config.toml
n_layer = 13
d_model = 192
n_head = 3
n_kv_head = 1
head_dim = 64
d_mlp = 448
vocab_size = 21409
activation = "swiglu"
norm = "rmsnorm"
norm_place = "pre"
norm_eps = 1e-06
positions = "rope"
rope_base = 100000.0
rope_fraction = 1.0
qk_norm = false
attn_scale = 0.125
bias = "none"
tie_embeddings = false
parallel_block = false
init = "orth"
init_std_qkv = 0.0494
init_std_o = 0.0
init_std_up = 0.0494
init_std_down = 0.0
optimizer = "muon_variant"
lr = 0.00264
lr_mult_o = 4.0
lr_mult_down = 1.5
beta1 = 0.95
lr_head = 0.00819
grad_clip = 1.0
warmup_steps = 200
schedule = "wsd"
decay_fraction = 0.783
decay_shape = "linear"
final_lr_fraction = 0.1
batch_tokens = 65536
seq_len = 1024
doc_mask = false
train_tokens = 265500000
steps = 4052
dataset = "wikipedia_en"
Each number is 128 + 24 x the weight over its row's rms, rounded and kept within 0 to 255. Layers, rows and columns count from 0. Numbers have three digits each. The size before them is the row's rms in percent of the matrix's.

# down: layer 3 MLP down (transposed), 448x192, rms 0.173, rows 135-201, columns 0-63
# gate: layer 3 MLP gate, 448x192, rms 0.128, rows 136-202, columns 0-63
# up: layer 3 MLP up, 448x192, rms 0.128, rows 136-201, columns 0-63
down135 084:152111142112108122115173109091137139115162126151136168085124077124088125168181138141093136086146137151091141095149125145083122077111172134145114144142147158098145130124172089114124139095116146
gate136 105:131090130140108163149147121181141122163070123122142139127152112141094159112116152159133116140116087098159167157095087103126098148133153111148103165157094107118132176135121124135095169106088146
up136 102:113127146124113152132120150140162118152082112163141141176118120148154124084118147151115107140111105120154152148088109123129138147112164111157122186162127120109152156116166120157119158102115144
down136 094:167082124134116146141109147153158115116088124148124124105146104117149158097142159156118144110122133117169155159118091143122095151134154143149090138123094096093121150134142088159054130119094160
gate137 108:146146116100103148121131150171133106141131105146111140119144146138133106121159138129105131122114122110119129140107119104147084174149129115135150096167167125162127147121137125116065164171162115
up137 107:114124166086139125146140184131100116120088139086155123163100097150119113135129130104126112156120142157122145077117116129098097119167105160166118136154115126153144117111117111135140155105114120
down137 106:118153138123094125122147148119149116151111146134109110116136149124143117151183141139076124126128147115136104139149104140144127157124091118087133105145141120133121158124139078125123121153100125
gate138 091:129125135111119151112091135077127123115133083149141143154138134081129110104111160145139110173119131142077124162193103100109145132152181129129133145160134112144129122157123084125107133145099133
up138 101:171099130124106118117142075145155131125138149154103149114098150105091176147129113139144151123128087117127141140121125100154156125146064117096166131131117112096157129115117106110120146133115112
down138 100:156112111127124144143167129106125143123130155189068103152119119114153167137106138115160131083123100133107162119137122110142188118145118143097134190170113154122117142130110095085095106111132126
gate139 087:124102104087137155104129135112105120128137144106078146121123122131085088119126096126119139146195148165151120131180168130132148155140167117092122157168111084154166134130106127120139095208118114
up139 095:167138158126114142134159119174136122119141094139140120161110123149125168141192119132116124132138150155202136112111149159167090107101165094114146108073135121134139139153159151135153121134163130
down139 081:178144172135100126137163106177128126114103145163163113129120108129145163126148114140125110122140117134179129130088132150145118112110139118131160090151136130155157177204126114114117133131150131
gate140 092:143104147083116160113130091134100131112104166166142126095072128159080118145099135161145182131087119118123152158080115117138137193071115147139162153144169152113100127138149118140103149067140112
up140 087:129147151113146148128113123093067115112131149156106115096105199114108142127116104138116162156117088086173108155173082116104158145126134097112137169128149092105121130152132126151155142105108093
down140 105:136126122095123160123100091119123140106147082138149110100104162132088106160101118179099168123108114104115157160123078141148153170135177128161157127116140147069077127059145099121134152108115121
gate141 093:073115148102129126133128152132103094121148133175110104167188104159117088131160115094129173162147097113121136076084110151123125105174128105150126105145141125155097131145112127102149164134112149
up141 078:181147138181138130118132125107151162137108156124101120100084152105135134120109132157098114111111154096111115158111131122149143145103123122118160106098132110101097114086166151149150117137137100
down141 112:145129126149111128147160128142105158112100101158150132121072090138125178108110121151138121135122117102183110170144143148122128188116134157133182159139122155113164119154135128093130090140120140
gate142 091:144082158136146145138115130099094110150128140138134128117120153090174130107141094129116120106143147126112109102105142099133123138143133141136075081109184133130108133095149082113127103112154163
up142 087:153114131156123113114148101157090130102151125114121079106158140092155137134131142166131126142105105152170135137114119148154162106123155117137165138095167084135117171167075147173119139135137087
down142 098:126163136118109154130127128146124103135151089161124128112113088086126150139156140122141150134116146149132143120158106153156125117074123120159165114130079126123149144150093165173135111137144108
gate143 096:120139119152107151146137127164134143176136132116093118116127133157151150108138132130132116166139141113143152144138122112090125147127161130131146121101130182160148136162090113092141185122158137
up143 097:132077112114107154110131132125131114167132109113082117091130144161136177106086054144146146142126141139159163134122118105135179145140127185144146118118151159164145116134128130144152166174142097
down143 081:153156129147171141104104173172129151125171118129141136173146140127170135141127129106159159144088138170145107092110095140120106064101158107109150139112095161128163149153131117094111132086159115
gate144 101:124140132144120119114118112199144090155116097077151141112202157116107154131100103108109158109149139128130128143142096150113214146109112134134123157140086110143106120119108089149119109117126094
up144 100:152126158111143127107142124117166151086139154146089133110124110148130127152152130143134103152118108119070164167099165111182067142137140136144150120114146153126109130139122100111131160101145108
down144 107:162144135121169153128108126107109158131086111151126150123087151140139102141128165136146125121133113179167099101135128115173105110133109093086134107106122112100147129116096149119115082094129163
gate145 087:129133122125126139122124143141179108132113187069144144125114095095099118127124117066109142120112147101161121134138133120107193146168128124148145104117124134163160146098108094129120108117170138
up145 096:133128112124111104102113106095136154156105114179083106132100127175141132117126156164129134161118124139115173119116108121112134131150131145115104180121177084065103103151109125170146144125124124
down145 106:162119121147103094118107104132080151159134099149090124134120146180127138107126173144118162148122126121126126155109116129132162125120157104101126170149192090055112105120127175152124144088168150
gate146 100:163112168112111091136152101117084124138106152112148179145113107134139105122150131149145096142145137166125134114117156117092141101072130133119139126121131099126153155140143106139130112152122162
up146 101:112136164142143136107110113140131108151108129111160118139136143158130049121147095120131103108112145122142158154124144176071133098100093098131153145165086125133130150110155129139130126115117147
down146 081:137138135118122136144131110164130130117137133081094121150122152138186112161165102086106129140112123102149122109150121200119126143157124120139159139124107170143119089083087161123087145123134123
gate147 088:103150122152130121139120153123094133102128119163149145165135132128179112119167147110159123101116111088128145165122146096132132142111191125168143138157115109126152123119111127109111119164139139
up147 096:138104113124128108106115155145120144117121082148146138153131119090181153095155136075107104113170122107099109109146116124140123128140157188148129121093140097110145094102135085127114137100148128
down147 092:184134114125106098089120144143117133105141159176129140122125116147080162145134118137121124127165110101167113103094108092137203141135107121153138123099102118134144115151133114127124113189177134
gate148 104:157122103134132117096123115103115159141087155135137115154113110092085144113127129124119142126137119137129151103103148144122135102088112126110138127116099136148110135136124109124119111115139165
up148 111:139126124106137130117119120145110141158123161175117119126092102093104153151143114108136132103123139143156184099056129127104142098081129137129113099088118111143116150131156128112128113128118164
down148 078:126089130128165113118119143112096145137130143110149113120148139109098152115148094145126141125086144138149160124118113162079184105139146158135142121113120135107105140139119104106101116142109148
gate149 104:115114169112125164148108178109136125105132158139090135049143145132109155104155145078162135157134132127133096167124142102120141124119123112180083101136149109151180101102187116124077148101137130
up149 097:125132122099108148103122098175129154167121116157172149153096140139102128149159151152168141132148110165180152120145151133110112094157144129091131150143149088143123137167141119132106120146084151
down149 092:094131156089137156145129163101123144107131150146104152080132141146105144104163150100134113141132129127121099124137142137117149114131097131135096093154136118143159102117174134111091115130117114
gate150 105:112091128113139129108132107141164124165111117147114174153098079148114114122111112111128145138153100161140134130122166118142121070118123166134115189091105096115155102159159151162127077136151158
up150 111:165124129180119134127134137142130139120177113138130154099117117122091131114151114097141148140097138134090128134162133092124141122189156161120112140072158127133127087117141108167074094145139142
down150 115:138124113165134145110128111107141135111086092112127144168134126107143143085134140109160128090112101153154119120123152111096151070191136171166117137061133171162106069182116121107154092159160159
gate151 122:107118127137145133156106137106137122156116147115129121118101138101133116141123148139146115090168148160111148079116111134116173133125100129112091076129130155110131111134141120100116121146119138
up151 109:155157125135100115158157143142147099087156132079096121132179143159115140151130136138091115138093129159117129080115157147127168143133102148153131097125137161105109150098119140107118132167108157
down151 098:137150142150139149078132135126114142125128148145152118131134105153112155117123114106142120130107106084118118181153114115145081153118114149146130184161117118134138151119128151173150138093114141
gate152 091:135152160068115111115150134103102102135133134127112147133131134182159135109081102142135145145138127124112160139108089124090105155130095153102177109116155159119115109155152132121106185124134111
up152 087:141168135093144136141139130142142098144131155089109151132142154174162132104074098104150130124102110097128128147127112120115124186154099141135163112142172136139126103146154102123087164117125111
down152 106:135140091150149136119148133118111136155079136135134108116095118168130114183181144096175117163112149151115123066145138123129144112098147158143078155123155085129121102114132099138111118100126131
gate153 103:105119120144119102101110104149156152116122126181128129116108116118091143098087082162104153144095131097093101144142120101133091157134136092118136127097083130108142142139149128104132152134151140
up153 100:162149147180140123111147152124108097153127114135145094146141149144158143107139147127176125091114118129127160104122154129091159132132120152126088132122180159155123090104118119128099120147136116
down153 077:162116122131133126128151127142139118152143137149111120132116142213147140101118104124147130149148105066153145116129089113111160092126138119116111116098134147134135121067113127127136122123109111
gate154 106:133113118120182126112139077099125100136140105077110144124132137138088124141161146138131107146170113138129137107095161168184165094099148128110125128119141114133135120118128153134175125151109134
up154 105:129133111105141157106143120133110124136100112089111136115104131155132123154124158126119101156158095119131105104138137166165124105085104084096147086125159147090117134133166146158138181136099100
down154 096:112119127180130137168131163144144110127136152104152129101150135130150109106096108156150143122125154105128129128098138071105109105192115114148146176135080110131145142149122138119139119096138137
gate155 122:154151149100151131093140086126110148123084131097140163120136164133093084124177145124103164135128121153161129152140146176116145107177132098097119069151127132119133142120150152156134153123114131
up155 114:102089105118111138158122194126161125160108140143137076135118128121167150127111133112129087108096132073080126108123114061131125155105128159146115150128125143140131117130112107108106141111135109
down155 112:122141128123122164121112038146121150121119129123139164141164120101088108145133143122115141154132163086171153092160149143104101155161124106144115122122104112164145145162139163122156118127138143
gate156 093:108091182109117153129110148096098122126130119114094130085080137119097118141131116121148116122116130137132098144133130124107108134124141131109100123128136107163120132114116127133158110137140157
up156 104:192167122127126139143122151131094119191146162186100150139141139130150146123119123144092135147112088120123117109149121099146138126095178104123124124140152094093123107125126172155145129141093126
down156 110:197182146132104136111103145126111125185110160176093119149130144107123139140145106131103098115136082130119133122145132111169161174090156126153116117158161123101138101100132154163134145133120120
gate157 106:129149150118123110115159130119109116130152105112088124044142130119138115106105124133130117137134088118148156142119100069084162128160137088128120153126108179122107133126130131178124118158158164
up157 100:160139153116141072115156113156137127104158119120158130103132123172136121089164092160141144103178165141155121091092117111125133133120109100121148182109121126123114105139142151147137151113132136
down157 103:109113135143134088113179148138157115122120123166151123149138111084153133159126109133143151084099156140128129109162106140150145119097110153115128101146121142188094119169111136120146155116127116
gate158 085:101118106115117140141076128127102130121161157147138130160123124166112146169133158096153131133081123108127116169110141130105093142119135118114111156138093121148090128160145132145140102113113160
up158 089:135156097153120119143089131112108141138137150179129130147133186164141141141113138137144138176074165090143079125106138181155146138119117110108134121113089104130111123141144095113106139157101136
down158 100:101126098136125138133070118120135168129158097118148153132141125145153133141133120154108134131086139094077122122097174145159117105104140131125142131137139109139129123120131140116125153198102124
gate159 096:123151118155121140113103111083103096103117146135139110142133103124104139131107137165096121154124124137113144154130124127079102107154139073119194159085142095142133147101114157129127150156151197
up159 096:063140119113095142133130116103147140165131124132156084139131130161109099138151134157159147117114100111164118140131120096175117145135111129131147115142068136150153146182166130140103121139139075
down159 083:137138134134086154144118122052146105126161089126125132147120139118148141126122115148123175121141135119153125118165122085135138118123112137096142097128102140187121148134149163111101141128144159
gate160 109:157132138121118114095125120123132159117152098110147133135139099107100148108166138203107158145135162116121169205127129110171143144119113120132152101128119126127131131168098129094139146167082119
up160 098:167150152195139122110158095117132106095153107119121150126155160150130129089123129113083120180133100113129118151087111141153141114145098146181170130132117142137127143141080125095154127152141086
down160 086:123133132093150131124134108129146096150115102145130130154128153137147094121116082123167081109139096147116120095121129145077117137121122161126116137159116139146137145120155134136110096090158126
gate161 085:089104125130140128128087113128100123079138121131128142108159141076119130117131116115097120154114113105153113108149136145092152158149147145102138117111122160141145126167134125186097128145106142
up161 096:108112106135179125124121164129136123092107122154139128122160145084082121113093143117149104148117098153170129157123111125151121191159178095179139111106126152153136135143126136155117157170137125
down161 092:135106155114124121095179153120124101089094117129180156107117139108083117119083110111161108168147111171148109181159102119104156133129158117104124159064122105127131137140144116209156132143105170
gate162 096:151148165102103137093143142157149123130124128086121132161135181132126141127124078163130100117130139132113103126095093086114150090135109098137108139163115156122139105070114108137152150159127115
up162 090:126143179110097143138153155183116133121139185128121106136134125131120122115131133120119134129112162081139117148138111114095142113104148097125124123131063138137142124101171109119142146110120181
down162 094:146133156120143126116124150148159133122178138091130143185135160121112123145117065140131178106129137121128125148105161115084145087109132131133137122092106121113122124072134148099219133161129142
gate163 111:105159115105110138090144098140095146181150152125113140155149104126114116113092146102138127113113066119115126148163129120145111139147149143072110135131114130143173124085130124113138165165161150
up163 113:093148106135132170112152107121118126124141122149117090132113100130086147125123160108110165163077144073140156165126101133135111126126140141135144142115073131120147141172100115099157117124158142
down163 102:080146140120115177089126115140103139125168093108104131122132121082112133165086135089123133158087105099135120160160103134156108119158099136111153166139084104121160149143157116106121138095160132
gate164 096:126076119120130133148147142110096130120126129142171118122101126129134107135111116156122128142135111150091118142151140097147095139163126144090147136096100147106113108099129109143174144151123157
up164 103:112178172123144119103136126152116118095101116103150169128097141101146153109179138102161132114126131128150143140130147132130143093061136134128109090158129157089128133148114115110146188112114121
down164 104:155184156104107127082142148146109092109118115099132144090137119095117130113136133101162149135138098145149149136119115139127145136085124117162134100140121173079147119138114103101130157108077131
gate165 085:169133128121148138116143121149118134111109168110118127114123036101148129123118115119122137127125147135156138144148126056120122154145117124099169150113156099137159112128134157165127104111139131
up165 090:103130125129082160150116169115110131140139080139115147155128199129110097127142126145136113139159103142124079115112115153094115125117129102155126093120116141130105138151124125110103142166099146
down165 088:114105135104105163155121150123100153116093141148111129122109157148142096136109127136122116144147112147118114136131150077137135105149105092129122106128102132113132153160136083087101141173128121
gate166 102:082112158141125117156121138121138170146097150133096093115127088115167117134115128104136163141177094142157120157142107110108140133130122155171120167114162165121140116137121098147086171121089108
up166 090:189114094106096137108105141121126096117099071128112161117127104127135134131123178104115122088153112160066122127122140108167121107084181104136143110110135126176139091117122157147128174149101166
down166 097:146115107121151122178124207138107153120119131114123148133136093140119115086153140101177109164115111114104135155110155121098114134120169132156144121094159133160096128155140186177108129122101112
gate167 101:096107124108118113111097130137138130126103168111099082136148096149195101157128152166164105085152174094111161085127148161107177117087124121083119146083177167118163123124182105114146143133151111
up167 097:156141135116133117137167108082106124156136116164130103157117154124075156098108096094108091138117116128122091199116119112179108137122097168174126097112102153113079119105096164152109127142086125
down167 108:103111178179128139102135135148153118116148084104154155133119113106127145153131133115088146103104089109147149106107142132048130138149123099151135123150138112136135077155135130150162145144149104
gate168 109:107119096139179090163191138169118152155127149123141121152168134139160124126143121137120131116108145144109092132138165132179131094093114125145174136130130131106121100098106116161136143091130121
up168 124:141151143146132117114116152117111101089135140089130152129120105134108145127155139111136122158122147069116113151139093142122132153144124169141131116109115091108124164144067112158127156114158127
down168 094:090107083111122122124164152168134116142129153152129126146117166118145063149161117133153129143132096123132116119178181067143142132152117107132174131140139133134143099121163189136161102125114152
gate169 095:132158132119155164127170135128147089160149133085107136120133147138087150096114131115098114131125137134121129169105119116108117113131197111101109104109138118124179124165122114145117080119155132
up169 103:133118099095115153123092146132104108153118064096148107152108092169146132153158111130130161124152104116134139124077105144103120145070131081124130128087154169090115130138123114183135087082117120
down169 095:129142095150167152130096173111165102183093123109149164150140138178109133138147123128128119112137080135144116142101087145162072131111119086130141095122189132122074149213118138160140124100116127
gate170 087:115124136114122122146124133126126101144104173138160134088119117122100160117127104098151128128135134165127114124140134111094086136085122149142127138107102159109159100137119115175154082088114105
up170 091:129133137118147104099098139128114117124107114138196131153124121117084120127132125150140147119127089129119092138125150122095082178115141143108126097126100134143117130133125157161126129108130130
down170 111:151146128151122113135081115107130130163149110100124113140142118128056148178139086130131107092158141129156081107123151163098114160117124116146126129116159132110099092150104133185101112108140094
gate171 110:123150145134107136149116197140113126125100155122113102089087136116163113109137151148167101125114153067135149141099090116101160145129123146116121139115091140135158119142119133088098090136153152
up171 105:157088157138136148141125122138156146114113116115157152160143154078134110138094109190130137138104141129142119142134146157110111141149147072107151118146140079112121162140168101122183096107097124
down171 102:117158129093127165132147109139101159146176167115138165125118134127124116135147117226155140151141108127138187167147143133098149114114097096105111131124112112090139127099144153130160131109124121
gate172 104:147156139096114165131129134145135085143107163105099087114132173166091145141083109092128158117113170123133067123149130126134135169133137140139145142147099134150122173156131156170165136105118106
up172 104:146129125111117158078161119132148145162149137135095130110149159159135181173105118091100144102103142140094085127119122157157146162134159106167184112110114138155089176145141146102147152136094142
down172 112:142085123114124114090122142124076134164151134161139134137134114122135118130145176130130118111125125131084156130125092136111117110135114108126120147156141133128114127078129132099092146139088144
gate173 103:089113130113141109122162120140181117132127151171131127080134125159147107139121128104119130185128120138143110181149134142103159120139086142139128146110126150153128166104161126142136105151108129
up173 099:083110144130155123155162110132116112164150135154113152194123167141130127080079095124176140093131176161144103109125097118132118146151094141102156151152121186109153166120119140112143113108154138
down173 095:138140132115156100127169112117119161110111149142121121153105127119111135115136143143127150066114110123153122118113123130123147115152138099163071110181084130162124127107099100126085131145110151
gate174 105:060104109151131119149118174162098112129141101178113153103134124158135129113136107105106147162178170162093125122109102127109117119125104087128119114126150160111165141172104141169094152107118116
up174 103:116153155146130104109094143140103112099120134152140136117120156142139104106101133133117140131131116169139115116131131100131136125091072120123110173121098144119139143160117126148096109143142156
down174 108:065151126106140094150099145130117107136152160163145154144182117170132103112145120129089127151129182126134132149117141133122144114126093145121070144105154175106174140153164130166120125090126079
gate175 098:187138125107154142144119126128123107146135151144100160182147104150105145132093108132152129118091161108103081126142099139096140131182090139124141109140130110146136085152135125160124143132175117
up175 096:136148093150112128055127116185127103117134115127122116131147174111125129125168121118170128131156168128129102112102126156101104146130116155134148124120136120115103117170113125127172154087147145
down175 092:124153098103153116110102110132143119115118157127142068128159193128138089078138132121137099128158109109111153150136130120134101138088125117142118097112149123119135127141135091114156131144100107
gate176 099:136150114114101122109160149160129121152131130116147129156079107129166117123113116143131157109125106110137107142141154114123117100128126118130105139147144131123118135074169132075117106122108157
up176 101:097082143117117155124120166111103102104135141138163138129113130142139094145095115117129136090111103099121118116114109171092171095118091159113095137121113116113145115115161171126104137127135165
down176 071:131123127148124129123105172090129132157121141150152148143126135119142126107086189088123138069124125128104107139127150112069143098153112067136115096125173106153170124138145166110125132105116133
gate177 086:130125177084125153128151125091139116116111130131153120091162123092154126077140129132116157124120188102161088165132104136105111101112128150076098133104113134185105117140144138137137173106100143
up177 089:147174163138108134131133144125123111116124087185162098125179120130136113086143086153087132123150157085183064147151093154059142118133104133123119107134122126174124157131094116103122170131121128
down177 096:149133161117146125125131138116147153094127103149136097133134127092126146142122080102095149110120189128164137110153127160110153140152088147092155164107148140137103139143109111144109142152134125
gate178 101:096143113141107120161103107124166088131092107158138105122086146075139113147128147156112149139082114161171142094139163154143088159133141132116148143139132133161092130161181131162127118100125098
up178 099:099160138101107137129098101133191124156115136153163120120116133117121113158142147161103164107068151143149122108134139178103144114115122098123141173122107114166121132165179133155130124133103139
down178 105:125163145145106131125120132137140137113125105166129140119169123071103112135125147150146129127145102162200176153131142083152152129150136136125122134131138132141120133125133139170185121090105126
gate179 111:095117097098086138112138123125105178144130121122098151090160138142145111115148103096144150097109126102124114166153130072123119145106173173140116143107150136078135116145082145105122118145151164
up179 106:175169161184148119132112133079154129104159085125138092115143116134105138093128123167133156137132115148132116088093114150089126099183127100124128085132135127154099079083121140086082127079117114
down179 084:144112135132132120134124147128157111105122106115131119088124072175099119150112123130092099169156120117129138108091128136086163134096115111114142096137113132165100132102121169145108167115109118
gate180 092:126119100093102163143146093150100090107139156147123123115112115085204134153114137123144169124087125120099130128148159117142135165160160146103077209136127128147111132099165123140105128091140123
up180 099:166123130117111166111104097135145146167108100110145135114146135142135180152158145151130118125114150127141112136115090111130105152108157127157165121144115117137146164125151083114157142163165125
down180 091:204114090153103144121101148138172131179127112144170147117167121127115158136151143152122096131103151138144133158106124108125130139102131119136133117118113116121178144116153101119149147128130148
gate181 105:121140138124144112108109162119146142103135107113150057130158186112114119185124129114106109135118124108123158088084093148125143130127139166107103094101157143122116122144118121081108155125124135
up181 106:135152105150128164156105164103119157169148131115116102120147127083135151119146141099112132137134097115125082134124136088126060114087114108135129143114151095161099092136163112117062146122114088
down181 102:148105130121115121120138140159142108097106137113150118132126139154148102154122098131161110112117142166060157105111120166152199126178117141115128114137107119077124137113124180097163096144120150
gate182 099:129161096142139120132100086150123124153141144110114155176161141133113134112164132147117160178108143140144082143125153118108134164129145128119150209112154127179143145163126132106121150136146119
up182 100:118085102131124167177165118138102103132162151116168190134080120146160059087161113124079113102112139132115144136107120120103157110179136119126124115136116101125147085074148127154131153091139138
down182 093:111098135117134167195115133158129138125135132111120172128131124152121073094130135149095116118134157119123150171102115134119156134126139126136124123119118079155134093150152148111169114098112140
gate183 122:150078190102140112121177120157128101151131185105153134132136113085134122105130181130142143130119135114114141148110122113130127125148171141149149123153134159100132172105126093141098167125152130
up183 115:144095190090125115134168107141137116133128187097152111126113130096119094090142169143170125141110131113124133123101112112130124114156147107141159127166137164103125180127128083128124162128148140
down183 122:125117169129131110145112134094097130145129147103107187094100103142146112131155141126117163157116116156155151156109113135160122083137175179153136106109133130119117118101149156093132116146138117
gate184 093:078098159115150134109132132140120126108129137121133147129084135133135125111139136084168122142128166140153106140125140119128136131120093114131103120138093120137124120161128091146134157150139088
up184 095:107070129103133125103128132137164122069105112113104119092124116165155108123138145077151105130130145156131125149121132112111146112090125089127124152162091107146170090131153114137139117112092110
down184 103:079121113140153126119157105105111125130139103118146117093074148094169126096123154106155122132140138134131086116123153148103136128123118119130150143076098103108170145145105122121181142146141136
gate185 107:123165090131145169132164146093083103110141152142154121097122090083155102140129081118168137139138104097156109125160099107116151116147170131141119080134080112137099133123066103176161167138166155
up185 098:133108129126180119164184132090138116165144156156166133141136116121144112091125098128115119114121159124112157134120145120178081129117125174131122120149119147089106110103154150130091126128169121
down185 103:136086127109114131149118115137163132123132136106154124138105144169137124119129168154125125144079119131105159124128102118164093170146124148152145141138160139086123102137135185090105137128113121
gate186 095:106127132139159116152085122130151133123128113159110100140138114146155109129139155073121152148132075127101174136122180115091153147144156139161125144133091111110147165134123145140155115144089129
up186 094:114117125132086134134163150113102127087127137103119127136126124112116131121104094141156104096120175129138113102110085146149117161133128107111111154131110146127095120127124108124120115146139133
down186 078:127095129152148138135162089140110151105153137132164145125120110142139100089070113134133135106168147093144122123092129100172120132074125105115138127120089117116088105112115183154121138142142144
gate187 084:120119130090121173119140156114098121129117117177153121107117099134166108119137122147119160145127145092159129128129089168098139117130137106131123169131141151152150114136143110119132142097101179
up187 096:145131176093143132141132090138137070145116144124149122118135127133162145100106147090068141156102102179080120115091119171121125127148136127116126112142117100121141105142115135121130146130139146
down187 110:126126167138148081100139107153108067122118142143107140132148112116141116068135163115115119125102116150118095133142109137106155164128144150132112104089128146140142121172150144156113172167161129
gate188 102:130118127138089165155138109072153141126151125134153144164153137142181152122119160092106087164141188079136114138156128141105182102159140128137127161129095139119156099112130127133116096141117163
up188 102:114145128103160098132172124113131144145121157093089073130105162124115122094151096133175120126141107146134110136116089156161116114137095196130153128145179139178144159120159113121111165118138111
down188 095:146142118146114119117104118139128136096101122098126103106117064120117069096146143138111129087103074175108165131147154101146104120110136121147101091134091115142125126103101117166138105127145136
gate189 108:173108094120114153124140077151136128108099138123171158170133089145162153099158126154132124121109110133131077126116117109110137163138102119101153119142141123140121081122121162111140144107157153
up189 105:111128134148124135117141131139139149152079104143119114130107139123137110118157141151129102128100173129096107135153129153099160093162118128164139139149140116102140127137092098137104122194124143
down189 119:100131149121132130136122166160148114143124109133108093124095136133134099156113151111104137147115151132083081099152104158143127079139142138159151133101133101078170150136094122113122141070154126
gate190 098:079113127095132165138143115153100095154125151141135120160116126108124095145123147157093169106100140165142154180121113139085116133105110094132135141170162101094141146134129070120155183108155130
up190 100:107141135107124169110133158153154134143138123093125164108114104104100096130137111158128158139104122090196121116145115140128105129131134121175126134173132136093139094111144096181129125139134168
down190 098:137119112154154144117147135149139094104149130146121202138105094110121095153138124196130169080124137109196103111131111166127121127136154122160129123128138099113121115108129106176134167103141110
gate191 100:095136122137114118126117119155097113113079132108126115149186125115117130089099097121139140152125128124136157130161143101095149159158126064134124124155114128177144157169090116145143142117148138
up191 095:144155122140139106120136103118139128130166143119123119114085142129130109143144146125129150107150096136107115118118161138162105117149133151132126115090164108080121130063154169124114128115110124
down191 096:131150099127102126117149130113158136122115127155147101121138100147079162145109165115108121165123057095148115150095095122147142131129138130116083119162118146129087124118121152108115141092110067
gate192 095:090126175127109171097142167152133147112135131108080120093125134103142173146122135146146163141113157167119128122134128127122116121141081186151097129115148126145146185107138140142122108133147140
up192 085:142144122195124090162086096047094133126140122146113106156151104097093088086152129150112094137098105097133120077108141124146115165099141112127136089151143132113116147159137161119132160125126120
down192 095:123109098114150083108153113131099123141128137117116106107132109132103105155142109094145147123167138119136115139141113122135152120096126179095153139158117114113100090132151154147126150128172141
gate193 096:128130144108141084115123163126127097106115135154164116126133059105171129150109122138108120103117111114120128127151093140103159167111130141116130168116085150142156133091111143138135140131126149
up193 089:106160133093133135161114107135149117099138139146167149141111090073137120113092114122069151149128123094154143145155120123088163197122142139074161149121097149114159138088115163165112077161187181
down193 112:129132145119174102134124124114154088084147139080138152165131103099123140141137124096104124129114117152113106127138121118134133140089110123108115176121099168146161142066119125161131107121141168
gate194 114:150126145117154149088174151135167118140111156138117145097152144128161115138094166120084135093140118127099150089136102127129167109127113140151147118110136165146132129175118105109076124082135130
up194 117:129160141131131167118095111094150134075126070145169129109132085141133116104119088139120100135135118149121086130114124132067115114158154071125125095130112126108152142106082133126114108123135108
down194 083:108157186129104123084110151118151122134141121115118159116166144123166110113135103134116120154153111145179133129154140084135140134132150114119147134130152173156070161136043147129127137141112120
gate195 108:129115116165107159089160125138110137159104125123137098157134149138120171115102202125119123124080134124100122107126115147147142138120147153190142117135119133097104098090137123130098182114102119
up195 112:132137122133128145083194132153137144171150117110146129157130132172081121103072144111122109156125078080162119156153122144113129129160133152135110122112133109083138118138136116128166158118141149
down195 084:101142120112122147163142082114173093097128158071143145129165114104151145114139156135091141147094199108084112131112117145144143111114163125121141144131130084155142139100122088151101083130101148
gate196 099:157172102149124139150168096108100133069145122113141109143123102081144141124100134133092165157120112115106092149127106164099134138124132146120120137116100135157138145127103109173118163129128120
up196 090:114123128128156128115107122146162109156088122113149095100099127138145106147152088124167074097142128106127135084130131116149107120134126134135147111112128123144108131140146151062128123101123130
down196 109:060136175151120155101130099106114115167055107122137156136124136107131150140153148111094123101166117113125113161160111102169116108167142085147151091130116172086119167153135154105134160097168136
gate197 101:080158121127124106130105118146132172121145114170128111126097090076137141104160128118116107136124145135183144126127151121155146164109138101121155132104140112143172134156121098116104090125141127
up197 096:137138110108110140120107115146117146164129162176088160139115108075139153108144128110121143158131112123121107108178088129137112083110149143165115117139137097167104144118141074141146116079116089
down197 094:112133106146080107111094110138096183160149119127135082138134103115102127150145115128113102125138126125165130124145119141140182152128145125074125157128154132145093103160131121122130093107120106
gate198 112:085126128110105098145146115108155114141132115095107106132085122116111115131053163089171132149126104103157155159122150101162109156094092114153131125123097171147122114168145108135140142122147117
up198 113:135119162148088140113160112120076163140128103161160130135159121096133156127134116126134097139124116133142115089117126122158085137106148091144130115091117182136111132099203175090105141142110148
down198 095:095125154142116108141111119161122151079120133128104138169138111137103100104158106173076155123145144081110149117143108155103123148144080117128145127085143144103127104143097133083097118139097128
gate199 099:123105088104134109129108151130091119160117116114160100150152098178127167108128141127149100164158132102140131105146138105163129135138157122123178147165106122089115137122092137140099148107096138
up199 101:160133119141102157116096160139130096143117060092130137125179131090127133110141166144106155105123130123150112125163105164078147134128145123174135156130109121118126155142085092151144122106110148
down199 082:110123125104103113093148115080112133107130109079154107123142136170153132109118123132089095167168141149134138102119133136177114097103099125128156152100149110150058110102162108142118089116156142
gate200 086:123149160115122106115104105086138110163136091128088107126137138151113168109114114131130104077117127147179121100128104118111135105129162142108121142151116139178124135119156127141118160116119143
up200 086:124150160117146087101094153089096085154121123149099091125125134155143144109131111127114126107098136157174104085135115069090145120144161134119132150142111124158132120134153109165142125097142137
down200 121:127117172128111155116109135099138145151140112135109145121156112115120135144134141135138122099118112149124140115161139103085100122120160156114126150110116119142101142134130151122108140135108192
gate201 103:111157128135131138108126135117118130191092125112108105146104116133105133111102121155159147169150133099189148143095143119132110112113117099125107113099141121124163158138133113120108136144147106
up201 102:139146110120128131097145146107113139109118120142117163138101134114159111189112160131147154112119182105131127109088094151162138124115126130164122107066114121157150140175120094118119064093162151
down201 084:090142138124135124136149110099104112144104113126150110101096143125147119152100120142167084135135159120146145094165125136141115139116120136085101111090113134119131095095114107147192120145144136
gate202 098:132176142144105105097132143114117109147104137133101149096127115136138081128183139150119142122094106090115133101125065146111174187124167120133142135155128148125135131129155077163072138146103142